config.yaml
num_key_value_heads: 10
intermediate_size: 1792
vocab_size: 16384
norm: "layernorm"
norm_eps: 1e-05
attn_scale: 0.125
bias: "all"
tie_word_embeddings: false
init: "normal"
init_std_down: 0.0349
learning_rate: 0.0102
batch_tokens: [32768, 65536]
max_seq_len: 2048
doc_mask: true
Each number is 500 + 25 x the weight over its row's rms, rounded and kept within 0 to 999. Layers, rows and columns count from 0. Numbers have three digits each. The size before them is the row's rms in percent of the matrix's.

# v: layer 10 attention value, 640x448, rms 0.0244, rows 455-511, columns 0-111
# o: layer 10 attention output (transposed), 640x448, rms 0.0303, rows 455-511, columns 0-111
# q: layer 10 attention query, 640x448, rms 0.0243, rows 512-514, columns 0-111
# k: layer 10 attention key, 640x448, rms 0.0244, rows 512-514, columns 0-111
v455 094:478549501492506518528520502493524520529498507489527492510499503537465472504483506499481496537493463534539515503504466499506504504520483484476515479485509508546542456490498481495434513519472526486473523480491447512509488530460496472480472489485486487515459516500482502508506505471520527460517493525523478486494535544539545459521478503512
o455 096:498493485485520465495519503472476472490538506489499519497511514477527531521520515498536489476494515483520536511480520492492461527485477513532464528496489506459450533525501510526522487526530516516479490500485524517464506471540532510558504484523506486492556481486507499526500524508493522499531467476513567507520475488475466520498527503513
v456 097:475530529534514512532505485469506523524502473515552470492486475502512517551529488491493472509505483517506491456459507520464514507518529518487452552529497512485541500505527445481490502446482491471534476484502455473469520501476556462503479517515549533477473497486489486504505482525489535481527492501486519521493491539486496473509513534444
o456 094:483442483459460512505535521522488514483504525429498531511498552513487471518497492484526478500458519516539508519536491480529508475513485521510529476459473502540489488477486499510506520539518508528505504497527517498505482496466499518490491498479456476520496516525495496482461473477498510545503502560495472496482465464532490597523482511485
v457 099:465531520507433485496514485503501520491511443512512494522458512500509494518503535481499524450477513509499473489494521525488483507533516470515431554510512548538465506522496499473553510506494513494482540484508537477504499540485486502483480510571496468535521533476468495507524537480493533492478527508515503518487493469523502540508481472494
o457 100:511477497519541491481493525529545505536500494507477521489511458464483467521490474544499450492439524476503502506520508538486474506462501552469555471511490485473514497472527490517511494506509486507485479480505509515478484450478485491486500516484521540498493507526484455457526516537507469575474475493512492498521492520498537534498489492487
v458 095:522519492497521463494523473456484488493519533519522472506518449474504488543498461518538472484494514524519483536497481530532517552529500525537503476481497449508532429512523510471511526499475533503512504490521493498487550516510511497504492484512490477514528486515508494504514497494507483486448479509482467468466470485482515474519487541493
o458 095:530517460480494507474459505480524524503530487483461527501513552519452527541523544477488515508473465461512539484520449409431554447449487512473524525513504564513468522482463493521530511510506496525487527530520481479523444455510524472486434527499513547463518480491523500501519492512464512539537539534499511522475492495514493536473487466497
v459 100:485524511444523517500508452511506496484495495544491534513467522438505517444495501542480450485462491458486529508454539473520485489495490485459486503493493499469487513454500534498472512518495491534460485489481503526516472500520504509488508508473513516525514437517513486531509520516497498498482492459522437572489478461520495521487546538525
o459 102:492485503478453561482497518532508502528444499512461488522534471553486425506524518483502548514491483492485484498494490564489487475529495495486535454492514476486496504488507450471460513517489479512523515528501493478479523501483485482485515490528500474471454522516502524474438488514433550460543532505521535454482497512487503469504525501486
v460 098:488506451503513566518527516467488529486508559466473529469516459519514499523511519489492529465537486554498518507491495507492469482506509464497490539489474466501541476527511499462498478498484494509509529461501499472529477497521476517504504512434526490455510517499488503520497526505492503507536492514508507551529486524494518528523472510509
o460 096:546529493501482452501461493505491500529527494532485499500493560514521532536497533490476455497497504463508510561489479458498523519514504507487477515501490499471457496472470490496465464455518463514512458492478496492501551541474514488532474495551474547516545514519522495485482509475462509505481462485474489459504491483518487486486485491492
v461 101:516509529502457482499540436540484538488475496518469536479491482489477481475485518493546480543473539510515508508490449479461474463520499500568523509456456518486511513500508519470492521542494544476535517504511468515495487561483532510521485501508498523456481470457489501527493501516515480499494530475471491498508489472449498503516501508494
o461 098:484503528535509506508472517524461503505529509519530512484513498506526527529551503506494530483481488492493484479501511489525522497473506439467495462520511524540489505509481493544495460525504487518456465540516472519483503494549493524518542481515508494531472535484486489484497517496501512530450508539483524504519495478503491504463495514491
v462 094:501500487539514489508507510485482476493485504513501499486466485493455485472465523522548498530487479479479484573500491490496511524472541487500485507534540487472482486475510499495475512529519480459481532476474457526498516514486476505523527495505472531485503432526513518539481517475436516475454493502482467482468485516534511489470484481510
o462 095:499472444487487512478472472497559492521509507514487471449543510537531499486514484496465511488466484482511498427463458550485524512520451512517551530464496476531509488502503529515522456477505491536527506535502512462503468548498557480506483455478509524499507506476484512516500456553525470537535522456505564512529502511469522487534493488507
v463 103:495484499485468514439531516508519520463486525526497502438492497523488505459523505483480516500507481467462488532519483546509553489497469500469454537507558432517507472503484505486470518496487518508494495505479541513517487498525497465494484477498493500504513507461506526492508480479490494496506488486539502522489542462482544506514558460479
o463 107:519496516506514532512495507488511488488509499472498495497511495496502515485525485518545456453488484485517536505467505481526456485490512488526505513515485538500488484505489476512515471517530469504510486506517462491482534455501523505489475547472491489523510524529508509497500506529498477511494501518497455522524487504510474516516466538479
v464 095:501532509507488498492476514476486506561493504518512493520514518488506480482516517484530485487464516501524474507481494487509576502487479495484515520542470484550484495509530493505494520490507490438538477504483503472520491483499506491542534478548510535478530487514502495484495484534489484467440477470499479481472501541500518484509542528537
o464 094:518471472466514527530485487483503488515528534486504487469492466516487469520428504538458488524524486511458461538503543506494492517492528525497498525470480517510485497493521452505482458478494509525461507495487506530478510476494484502477507496484488432515515518494494542469512537486496516510526503519539520493525491467497501522479486471473
v465 102:497491524486512493557494466514525502501442515538510525491532491497527522511492507496498475519500453491533484513478523498502531491482507508464513438447461537498504496560523495471497488485521520567511515508511495496499513488502516526482507509504446544556505507526534460500526513472483474513464520511534513512487491448518471487490495502474
o465 104:504513477515501458447489537536481486514543517470476492522492512491476494527501465506538523481485497526508520471540476535469483512511508523531481510536517505460499517483529507509503532525446469462464506458467491494523476498493469526509487495497530501455488522475473507487462450503478483487617475476482492500502489554498489515522523506545
v466 090:504540495484532519470466544507502473487473545492550475518477523497492501469525500518485517506510502491510534512527497506493488518496525502496480508525505527477490452491504457506462509512499520489526484484516500484502454532471431469463507498473455486479493553517476473529533533461527487467490489477468536498479518521476462476481522451490
o466 090:485507524531489487484500497482492511486482488515467507519519465509493486547493469502478475534512456529489461537483492497470502498544485519525490530478494458511523481540490517499487518514497484468504488503494500515463517488554554470530497497500510491482516458472515486529445521501485545503546517470515507491498468508522542519504502535504
v467 095:552493526489514483504499505516505522497506474518537538468488509491486457528494486504504521525550560509496462513509573480465486469490527502510501511502466456536481513533513517499480530498507491502487443455529527518496534520520494558521480490510506466510481507484518470521504474493501433495466503458461503521487482444486550530509542520537
o467 093:460528511503498469501517496459506519481510524486499463512508484521507480500481507543507541500519463465462509496538466520483501475508511443479487487463520551518542514498458495509542480528493474439513520502438474508477516504511498464452528485462490504472477523483487533501493498526484560514497495538485539458481511514549479493487492511487
v468 096:504483526494490455482500503522527474524453492479503500475486464534509429493496477449531498508460540506512533535511493494522488496487563510509477511509501498514486467530466498496448511494536483545540533491501491503466490483533454502547481495483516530498491530530499497521501474514483487540489528558506500471487461549436487471470515451514
o468 092:499475471507471509499452526468537480473548531536496481508474520465494514528483499564467512521520473485485466530487501484496535561496490497514516497471458518471510522525493525523547495492512523462497512460470502512520496572487558500487474458500487493487501472468485503478506532477535501521506494465499515536507541508565514529491544531504
v469 086:469508520512509516474531488569476506529488493459456491489540529536502560517488503506495499496501471454482499510470536503474495524490467467521470511467463522508491522518484485432528509501469476496500485493528513591509503536476470469474494446496499500527494511446483493541476519490517484529524493492486472530472505506520564521470481529472
o469 087:534538512479520452499508493466517491501523524508517450528508481486469506500493501465459497523517528499465495508517482481532487480558545527476519459522520466440546484461532494558506498494513498488518475515536486491500497476506519488484496578501487503489529482529473472501551484516498549491468495472535502505504484473509523501555540482549
v470 102:464522485495492508515510462513496496454516531506515536511528544490481547501516508505444513518479519510436508518488522526521575469525554523457513483525523469537464512496487474499479525483519507426495477488527517503527496508487451452466474557521479497468514506522477530458532501486500491515454488476516505493570463470514533509522485457515
o470 101:535523497499490435446518541526449472541498508480507543486541482507484491459504487479525457492536479521510479552516467458507513517482505482517537512453521484449528445478488459447505537480482498527464535518524504483483521476523514478505471515486523529526506465490536517492488497510471513485535491503463464493444483527516468478517500546521
v471 098:511525502520497494507489503477508561455521526529515515511486519464509518502510543485501428468483519495518524450521471499493496505469469485498495514542468514488505547507490454505515537474534532489438474514530504474531482490454501511531548475541530512475543466510539512459475497502515531486461447440439510474466499494501504469491470533515
o471 099:492481489485492510516512458490477410569493493494469440506503485532493474495467503508489529543486469513472527514498522520495479468475505507499529498480556522508511448495528515484494507498467473517501543492488514491499513505507458473569508539459483480519545511506475511509456540505489495486487509527524510521469522545499494542540478451473
v472 096:492489471465506518415553503500486500502480503497478504502560496500486554467493475486507474500508488491527486499499509500543456521514453506486496487492515478502459477498461484530529509496505463551512512511488540548546495488494496557483533503520489508512516547534467519545497495475500503551496518527522526466486506552534524493519499492474
o472 100:506496508502465498524505496499505493466513470510493472533480510471501491512475506518469515512508481473492530476425502481485509497490551538534509505511483527491487510482539516506452493514488542515473511534524510445454521532494509454493499504523501498476515431504474488498532459510497483448503499490500507491469499490521531473490511482498
v473 097:468549514520521475461506520476517508532513465480496485500510509478487504550490533512509521463520533478493488513483475491502489521497531499477479496476517517548498501545490480513521508520485462439472464506483526475461509504524523505513414510508462504485507511541496499444494473531517488484492507506478556476503506465498512479507501544512
o473 093:519490483470524502506497536482440519485518510527535546517525522495499518490536490524470464517527489518485490505524508481538493501482469509497456495477474521482507483460513498498455522526507576518500563452544530536507511519479500458500519540492536484451467475520490475526518505484515501498476493509521482527524522489511461493494485468505
v474 098:490494490531548497559482493544540523529525516518491526489527464473529513520484506514497477515504530538515500497490472484518463483488501503543514488464513481500490502525523489473466512518516507529516461493546477521513533524506520508542524468521499488488443489538522517526535495506479513522476472493470506502526520495497500520492495542515
o474 099:511516521499470490489510513454505455503475477491508470508502556496470473536487522516530532528503498486521458442509510528476528489485489467499539485513493527505467508464452476514540450475486501456492544481460511491470492545518511514495478479491458493517520502456489485504428455470492508456525464551520518485458493525501484502475523504525
v475 096:503521529493509506515486513479514494501493478534558458499472518492469498524518505518496528483474512529538506454505465486502492524489507522472503525526493482503501521457511491506509502491523554503469542506499494480481519482524485518527539546547484485486509508539552504515540476471489525505467508510486514456517485513476516544473495518515
o475 096:459517444484568496546481486493467512472467467510481494524508474520545497467477527515487475511516487506512530461505545541516493496537437487518491461481460528483504544528489508463520510504451489485484443482498549489514458498488511518509463466455492479483529528486492543467444524498491472462520477506495500504528503498505459504490527495475
v476 093:525497511477483507525486519493485498481516468524498513521496513505485464481473498529472506460509555496530494493466495466512535508498480517479482513508473501530468463516513472498496510516498488497520533494478524552482520481506504531486458513483461505472518527445482463488526522555469481500551468430523556524525478514505527511495476509488
o476 093:479510511508530459479518501504459492503483514491501542477538551473518515484469509483500463509548472491482449541503474506485499499518504490430520492500552466497528524508488515504511460522504537478520488452507503545464521524479460491490512499542559530518486489538502464497505549449547483538466496516482475497500489470495484488503510501451
v477 098:471527468499539526485506488482476476484555529520491505492490480508506514463460513509496493497505523453515509495503517516531463427469490539486477514488491525547506478513490510492476533524518493477472539480484488479522499483519515536466519491543481511478525562487498503486491474504497497491442480524513496536488505492458506513528461521449
o477 095:527510540517481514532487521495510527516490470504499474479530543486542522518553499489545498447506425534464475499502484463509504599520501463542506503501523522519493511501537478508517502499476505514472464524539543505500511501516477494534516512508502485490503492496491525506475492489498513492527530469499479530556493486485464492499520458498
v478 099:526557526498501524473534541481520500483519542511514489547448494480486517531526477495504468482516518511467531526489468464552440472517536522510458518500529540521469494479535445442506536505508482493498527497461480531470525511511505503489533505492479531542547496529525509519558500500511506485475483502495527476524500514466496512564483528507
o478 099:475447546498519474495439484488486508517492490529452476498541486487543473511493466509516536565526470495523512482478490492427521517477454478518549510478486504488561515471461531511485481505516525518458482462524507473502502549481538498521488476493520483447484500524497490514482554510505480505524527544514502490489522498496474483408492462472
v479 095:518527496484512515499505519520533535491472525473531519510475558474524541500497521505516466508509500495484492480494463498445465484441494501464511491492486482466493490539540492474485510496505537520490473481483473500523508534489490501517527474460471496488507502467498531519501561481524512513456540526477501482471414500541523476498487496489
o479 096:513453485563483486522508473490453453487522473492467493528498420508522491554496475481472520494441465476530496506465500483509515515518518498537461493495531549513511532513480535534470508515505452473501489522526560490495505469553535528460447539512489496512495497525522469560477514503513494495492468494504479507511501523476502511475535498494
v480 101:487502485529485488481494522448514529488516547499455513491466518528452467470492480559479508505459508501478527505556495490559480519504497541470455499509500462505565522511515497499531526525495529551445501484517543475505509498445494494517493484540528496494511480498493486540505520491499520507449486506518514490484502525512511466489525525484
o480 099:504513503466504564508506508498509500521482461514514455496530502465516520492510453447534481531526497509495519509420504522465527511511474537513506506457507521519481505504529522518514496518520510491525526490478503507481466474521496493498498521500480509479494484520472533478462515527483512530527522501501510521508522512514506507484508474500
v481 090:469538529523455450523487490503506526481486511436516471508524498475485506490503500529444493485503520522477465510533498549478474462475513511516533514509512526506555550479473510484514505507531506520492471507488501488483520524498444511501483494490540529482515494501518543468466461475470470466480463486483534499527463475506477538520525528486
o481 095:499493471509551477509512533522530496521497498519524534468510484525475463493510485486529518507542478475494536499555487479507515520501504460489465459491486490497502468532515491499504479452501486491510480510524526526514475479480505503506510496514460515512469527512522474502487539521544519501485556503502484496480518539538524500483493512508
v482 097:489478484526486494508495486462489555495500557499478466479499507481478516495466519462496520499549501485473497496494526535516504545512514500478436507520502480517504512461485517507527456532510492503484488469490461540509493528509540499493474531516507518490500536492565461505478492518479495485475489514506495503493496484465494461479463520531
o482 098:534514503461515497504501503496495475536494453507501522519482515540552499478523467528493480486480515525539523517532470504506512480486474512482517478485494466513526472571498500473511527484525547488531486517487503462456512487467485485509515487476471448473509493498485486522503509451552459483541528485519512499470507495500536547487486476449
v483 095:515477492497482465512498491504461478541503490471487495519452493486525545526483461518525481512531519536481481516489526497490514474511504524528447512515469517518474452501540507518484495465504499473468526519488523499496549520505495492463496518561538491539530519523512514510510483494500512500486506480511523494482493474534521500525497488495
o483 092:530484517488480475501504538514527522504522529527471525481551515518505487471524481531486559547473523490489509506493508493486498493452510470508568509481535516513507502535486476515507516521510528514511485459495498473524497505501541466496484456494458503475471459468499511477540517492560494445498465541515484472502518491490495522471468500517
v484 103:484498479460527508470481477471492520484533532490519507496521502496539504496497531473438477525471502457483479463511487489484480511517460528483493512489505525501526476540492528469496516495493510510542487498486480522512516541473505477493465465495480435525483480489543553462471477479529526506542475485527471511495490503505495513555432480489
o484 104:513539530494483498532498510507526500494525496483497504474483502520457499507532457472537465425493465544540497513531530483541474498486555517493499525506507475515496534452488479541492511544533467486490489518500470479498504459529512510509477576502489500485519524533486494535500510507479488531522503498502505510485508525524497506500544498500
v485 097:512473483487466507498514520471518517463493482500493545542527514476522456505487497557506495489498522517527517529521544487502508515520505510479535497462511507447469520471456495483494504521493508497503521486565551493481493496491476508497485550487528496528491489514499520491478448533502500508488552547495486540535449471454509538556518467499
o485 093:509491491492528480492504511532504510495512502501511473460522486515496521506500490522538495506506470489472490505543508516488534521463490497485482539509543543497509443510553517522496504486511500515507496567462508477493523520542525479456527487498472540502545489500478501489507523466473500463531480491524485468491450505521565481482466502493
v486 095:494536491538532473512496503491499520499485511481494495522544486524525492542440498467449453528509464439520509572499521503535494527518465502467526514478523522476533502497477515504505538503502471469488475519494481494508530520514493510500473506482498514544504469494473492505472522501498492521515467489491508508466519493503491469488476526516
o486 096:517473514463473483488506498518494526516512485496521487506534492457480546483525489509549545485500538491511484479485477483493543487503505478469497466497464467548500470485525512523508471518507517490481498503533470484484474447511501505500491527504510487476510516483522483491545491497553476480517545494496503494480506529488531511523522442547
v487 103:496482503496485478481501473545510471507487488474524479507553485477482459511466498481504505484522457426529514486515477519496481502558490526510466483533510462547520484493504508487463474486507520475496481486520523506519533480498506532518484417502498532469522488512491504495497510471495504496479476534538483469535499519481454481502495480543
o487 102:496524493492494509499492532472478550522509461529513495501482485516492511486478496484478490477476527541487517513469524505470538517493482481525483504496522503498510549466468491492536522546531489513458521549495476498464453520527490501489504549497510425508491501499532511478516519523510469534495485461517504481463494498502512543476500524459
v488 098:480500497487471499509489549509461496481496510551471510507503504549482558472560498513499490518512448537529466490468510541494474535562518475492521471502472532510463455493475461516512455504509488495467507531523506484527489457497487490487510462484503523542495517505512490497518510500504468523541509478539534507452530516510491510463461496526
o488 097:503485550519507500485515473542542520486468496526510500491508487449478481538469534510532501489469501473455536491530526512470472509489467538499504495500523481464509514492531464495449489498530506514515522431474480514491444511495528500508523520503534495494523500526472483518526474434516516508508505473449487512539487476464510527499502517497
v489 095:471513473515483531498522460512469508486493498537505516483498531502492441531476520480482476478487533532496492523451486469520484474516519512505498498503506527529476489509506482464475442529485500470460486526487501530507478502475502503475568492449490516492504508493528474491500518544472519494485507474520545477495498461525503500507517516475
o489 096:517456526486511497482497536476463522513483533467489494549548488509496531491528462568535499534473475513519511508496482534505466531484494471501497495515494549463533493485526471482519540446526486510499492467520517438485543512494492511556489512494511492483503516516517503484523519475496507534494501496515493520512510520483479487497477538492
v490 101:508512557452484516522468525502544484487528540512509504547480514481497493516498518534471513514462519474494471468537508489507474519454408464528516496514430515495477495484537517489514489516535499459492511503521465533515516512506497483499490540477502508530505533509524491517485502482511500509510505492474536478514504481526454501506500527466
o490 102:479463478520477533484482483505465472516495484507473499442498544547497463495537509464513466507511492499510537511501484484495500476495588515473517492489531505517533534539482491525464520487474458545506477516477508510515451472497498531545475482525532543476472483500504508463477538538496533463480490446506483512512528511500502444488499485547
v491 103:522496513493430496477528541520495478515463508479499500520525537494464409539508526495486498474492504502527519490510483484500495488440553484476473487482545542464518513513494501514544461463521496502461499506489499492518536489488535507516521521453475528528512503492555513472507495441498506489495492518506497446511495463443452466495504505479
o491 105:467511470511564463469467468489474545520498491523489513499490447530567518480487538503465498513493503523536525500500476519517484540515515518534486496495464499524495543515529489512497579504486531471510480511518482494475478487511475499480494456502530487480498503498439492495514494514539492514523550502499478547494508487501528505490517507548
v492 096:527476553485499501479503478487480484543508517490518490531455483501496514510461522511478500522513490471533491451477502492498515480477478537490511519499476509532549484463530510494448523520529527463493525510503490532491516489486481544513526505555500472489510490486504569520525485448524495511528519508545487491489529508509441471487487558500
o492 100:518516442502463480536486501503522536492510519487485519484485560512455481460535532515518497490460502514507495522464491518551479518526445467533525498500526511494464531545481488508524534488474489555475520512510525464557485456533532482486531496496538483495470522503497513504486478557499503492504491480491480491514469502486483491491514491512
v493 095:474462507499500478565521511485499505451521429531492484515523512484494511541497539484519518480527490470483541549510504500536519510539506513520520488461471510481476541475500519505489509536529484513484505519452481433522514509516502496476456468510452469486506509509513506502516502485534498498534526489489490511504492477519522492490466487508
o493 101:489567543487509496450481527541535510533505512476489484522493518501452499486484523525490512498498525540505490454489453467498511500522499483449459481515529482525549477518529521485538488513509540479502505474506469528487477495446451509529527488491547537483513523487471462473523469500437458466458479521511534499506481502447452500518507528520
v494 095:542506430509535487494462527506519531498544532477526528499531491503517486520527522521513447526507497516512536524468508491470485485509470440463493506538451481465531486488523509511501519493512473521486458499503526453490483431520510476499519458466492466515510484493501530508517504485497539469441532509485437503467515512510478494517481488467
o494 094:477512492484489517511538459483507464499467482499438452501462483491485532518446492513495535475474524486525461455449543462540535514476536534500482523478509517495459497492464520509499471485496498451526488503508461491502528537477503459540519522495506474471471495522492489525521472514471501488550465508512535509526504506512515524464546490546
v495 105:554493513528534497480507492535473486473511480469519527499473503500513489501496502503459530506532486451490501512502523502498500514512479488528484512493551525505479487468530512485478526472509496505496473493452515519563504500524451488508489501495486537552496494498496488551489531488428511492474505518482483547517502494501469545482539494513
o495 107:489505519507474515487512513502503510519448506513459494518540522554488500504522533490482493451487530501481463521488490516524512495476476501497470504497447427527505512502457519493506462478482484491500498466536495469425488479514519506528455507490495508467510487495467521497518522492549534499514490463509496528546501504461509483531477505493
v496 098:515494516495495514518503500531499485482458474495523475477502499479503446499480505480482499523512504508527518481484511482506475483506514440550499489495504481540515526476469532465459497473514505497499555490522473475505490454493494471503525509516545492469505519484533509493486498435528530487461508522478504482503490517460464485497503523492
o496 098:455505475511448526471477482438515459497494454533478512506490501507509512512507497502458514515488478527479485533488492502489460502477494510511516506483509528523522507504509457489565544538485489488502472554530499499504473508523480500494507507527488495490509519513476523428488472533476504511499468484525510541530494481511501524465534518513
v497 094:544471482486498482553518482509462533512459475502517516533500506494558489535472455502471460482478532499503484535506471495477517496511486501457495464531508507472499547509520487503449539480498471515476541544472463544500511476464512500494523509519498499488489546481523528432511528513495475507540507499577463472538466467503497523507502531501
o497 092:465508540508470523475478483516534495511506521476490542498508468547458514491495518508500513508512494505476516474545489495518494474482511505527502513476520538506519486513478501474566520501501524499505490505520492478486530501536472516497482482487498496510511506499486495528479514494510522506478506491464518491483499510465483523518525487490
v498 098:485521539458500478507507512531506523474491422480509464505508486479524449516494508485457518516513530488528519448433454495455485511475557493479525489499470501536450462478522443507506476501505463517490491494509494503527532493496487482522530521474511496462480497488465485498527503498495481507496520492477540494466508523477515493481470463531
o498 097:498466475488489491538521491492497484485498533548507535508499506483481506493479510492471463488503443492497516481509527526515506511535480467535472523497520487496537565520455578508472522512476548470503487473489505469478482551471430531525492483502514504520498483496498503504447530452470509493518482490510489488519508519503528501500505520479
v499 099:479530508507461511515483473513468470477457514530484470526526486455480423496510464557510483504505480540530475500519492486484494528452519476458517509500509486508487511547524489472488475474489438564461578482536476459505509533464506479507488568508478516500498511506471495486492516460508495511477510515499492485509487502508518517495476480483
o499 099:499477478534545514453494556479483528523515510506515576480550452511540514559485555499490543529478471495484497484516476508491505480501485502529489483520457492484492480454520480529487529525508555483476465497454489518492485462512485486518493439514505514521535484509511500517455448531465546489517488494498540474499494493531520461508543475529
v500 098:503473460479552503514471480499466500486477502511496507480488498456490555517533528529519486482529503533451425483495497529442525457549489482544486471510511513518481473488493540515521497515504466494513482494522479522449467470487538518503487522522502512469476512490506490532507548513488484497530548533515497534531495503473521505494484479452
o500 098:493548525482502474491501554504454490483523475523524474492491497501496489502514432486527518519478462434522515522555517503526443452484479506493520487498486498454517505496468468506485497526516502525502525491462557493553522520503517489479511491449550485518488490472518512512497478508503495499483490441501465470494497467509463485521468514493
v501 092:492519502459472485522496495528479466467480453493549503560515464464537546474471474513530441485513474539525525496499484491449475489509483492496490577469488497481510494471503491506483523511467489521548551527534548516487485487488492518486502456475497487516521485514477488470531518567471497527534487519543519528487513520517493480486516477500
o501 090:487496492525524507490532520480488546515488524508483561511464531525458490496497530505517530530490515493454428489504540542545462476472485482484514481520536516492508533506483505471507460533506484487490492471498483508515508530556479493480538567540516501494477482492518491531476521464539512506495518525484495485505502514501501490527516534481
v502 093:521518474505527520514487496513496477493490508506517496511490488482519527513512510527523518519520475477514514474496506467492549540501426476498438478469497525493445495487491462493501513504521489543481530502479500472511466498455511510487502509494506520516481503451507470469520543465500482519463474514490493578491456494548480449464477474509
o502 092:487509491510494508448548454508474525504491459469485519538522482513481504501469492426487492477471531488495471500497488541510487476489481528510492462507527464549503526496533529476515495500452491504466524482484478510445514478518519502519466524472538475496495476506502496572489516529476501496537517495517478482486488496485520514495546468473
v503 097:511488504514553523477488482497518460486482504534487467496528506500491483506493504504504507505488513482542416536552501438495457524490504471508489476471475477491464478558495508469476496535446541490490540442488498511508480527526517528518524523502489497478514473456495507476507474505522496497497484493523533535454539487487526484491507519495
o503 098:488517517500501468489505496505480552523549511531487526529505511498499511475553557515531488516486515537441558458503491526495513499501462516528494488500484512522458549488487491532480530515548503531444486506453513507500522471510551508494491493476487500491513490501524511515449509517497531484530518516462511445512502499491477466524568501500
v504 088:498510504482503517502505457501526489508459491481520503521533538509474495513498504533524491543510478484494495469486494468460503520481485523487515490512495524502465458527496501473522496454505500465500544524497471539477548485530459486542488542478481515459489527493494480496519492477512502475509509511524518522463547520504491484519453472488
o504 090:457496472501494492450515497512482507504533472503516522492497471501505514495469522436474500509460498500529514501496500509528492514482549501513507506503492482473509538523505477510474524530493475528477501469505481462494485472455519498518524494457511524536476458502490509516476459480494480508496510502467499462500458493506498489464516558495
v505 092:511524490515480486494498482509504518463517490480508457533533477480556481479513512489492463508489497476498455478444519562477489492539526525492541502456514483503501540506473489516528524491484448481501513483514469517491480516517526488489542496511472469473531519486520514483509499487483511519487466468539492531497548496533554500513494454482
o505 093:483481472476508506512531502516494497516508517518511515495485563531455521501491508509489506468490512505468519525514491446534542511447472501507496518537486488563476480494489533476446529494515522481454515549516479497512503488508486503558433574486540515497494491462489504512464519498476488489533504531457481484513498528463493487509475482515
v506 089:519470500482440519501468513458511496525521507480479504487468484503442501505503448520498519499495535529493469428577519486505505527504471473509486531528511475540523505505482487499502504479466533515506485489539524510487478491466479535531490508474528504498516553486502463507486482539489524463446485459494515500463463468509521538520513497516
o506 091:525524541486494499469530484525497507493486519520531509488534517522564462477523511510497461451523528457497519536464490482483481469484515512495495477447494530466498467490479499485478523473506466510526490536458523460469515495534521460504506514536477478510510490563511598463486491510501515503484512502494484477527534491491494452466499493486
v507 103:524451494487512494496508475492541512503464511502515530448500534491521487506502510483517532512546527513536484485461535494497440463512505519482498491484469456537528520468485498519494547519509513469507509528503499544459502496486521503517510481480500479522481504483502495557458521496508521505489471499501525512519482488473479524540508491508
o507 108:500530510507493512546479528502491458514494526486505478542498474502497526482468477523489488469482475488504512512497468497504536522491458492546484480477534515459492516504510488470559474452496458523461445519505527489500517510555520497505486492487465496477522538527480507522529488458516476505518533498519482451478503513515483472466533516506
v508 099:485517471503524504491540481491455476520551512488516485495527482477491497479505506515500503511510500499477469476490533499466498515519550473497498499497501499520424522454490529537515538526471498471508503513480539554474505467549489464498457503491491521479498482577481456536516495486489505508469492535500477491551489454503498515497524538497
o508 105:540482528458482522474467524474484506497444460480484496500516528513496515513508499484509519479489476513514463499551481498517511517502485517518529495506496498462523510498495461481494524459506528529518495495529476453551544493484516495485525478499508484500501494462497527500489463469501545468505513477529499500463528530509555477500451484502
v509 098:502507518532494511541521496531485498475511508511525496475523487556500485474486497475475493509514474533470543512461492487486480474500550502505484482535530544481508544492503488451501521553491535526503561497485525472479522492483504488486547486493490486505514519451509495518532456544532506538477487498482491504502459514508512507487449478491
o509 096:496533510493521469514493539457469511505510506510442493538484488431519515553518544552497448506491493510546467432542542532495504524479482483491508495471508511523462495494520504509485526489491498518482477486533507485515482511541492523530488540482468481480492508518485497525510479464475502491534520505489539501504487491495484508514520502508
v510 099:447462437490512524496497500478478539507555482523442520540488492456520500520483499450482480495478516541537514491480537491536532465501468511494506513549491501477461490526496489500473519509540474520484533523481498523446478506537541518530484526476495497545508461494475467504510513484532503500495480492529498511507509499503500471494498531536
o510 100:551499532516495515463464504537489467488475463468529485512477550516531515503505527505532527527520525504532424517499482479511491517498510506536485470469514508509504532453509453536519493505491545497517452494474479439501540526498490515481523456481495510484515515519473465495496495538535506515521506517504513466456489519497483547461508451478
v511 102:490475520458505478507547487527512531516449495455519522535471491508482526449495492495471513510487477473514496514483475491555531499519480532529514516476526496471558521527493512487506512483500506528500499461485507476545481444493479476453470543496496516502514490492518509514493506473512479427478488483473473486471507466459496499515495483521
o511 099:517489489531518511514508492528536491493514522492509481466510484517484531454514479503516501486485507467504507517471488513477524495497533481527514482517470520469451464487534491468475476470498534469496526512562506532498475551476494501503522490510547500524512462488505559521498504481504511522481494537530505525538487557525557497506514515481
q512 103:496474443470521553450485497493470498520514518477477521562492510438525462454522486489499491513492450497515521514522467543484532468523484479517479465524454525522523531512517503504491521534496470521449501524464479503485495493481455492492515527483540485496536524530523470506515543472480477506478498518462510514526482523473478502507463483455
k512 102:518497483491484533502493503461513495516515512519497508491495502480501524455481474504480460489434469502523520539491489518523492497501505501547490473517482489527554489543469487477454506484514506465461555483514448517520500493469483498502473495487525495503528541503511489474493498439462500556497511495488503526487519471488521459486503463480
q513 103:536494486520534514508469466549475487500527540469511480438539462526527472472486515495485548462532484519543538496515524525498488450515541500478515492510499519521533484489492528507515496495499487536516534530455479523512514501540495515525479469487501483504461471489510521478560490482494506531498542502477490511503504515487492516442478478502
k513 096:500532510501506508469519483497517490459481510527508457470511464484519500477514494581512542501498461544516506545512525493518539451483497508478527503487504497521515469499527496495479481495482449517491524506497480476526459499498501498526526533490467492435464493548549493483493492510517491494496516511509497496531522511490485506456515504503
q514 110:485504554517471502502521523501488485504486559510520516512494488501496511516522471521480517473513456483561497539486475543424510497485486527495481510526512502475517535502520565507521481484505476476497536453528479463495546512442467524445513467520528522494499485504494473483486495528530495523481512524518559496528481499539501463464500516515
k514 107:429461539493494500530506472496459500485474512502526534508523518493481509522505439476482502492515474483505522503519493526462458502505530511470489477521488486541524529490500562540523512533489504471527533485525448494441532508430481534450519524536581542480511472482499504486490502484485471480468492515521472510519470470539475532477511499490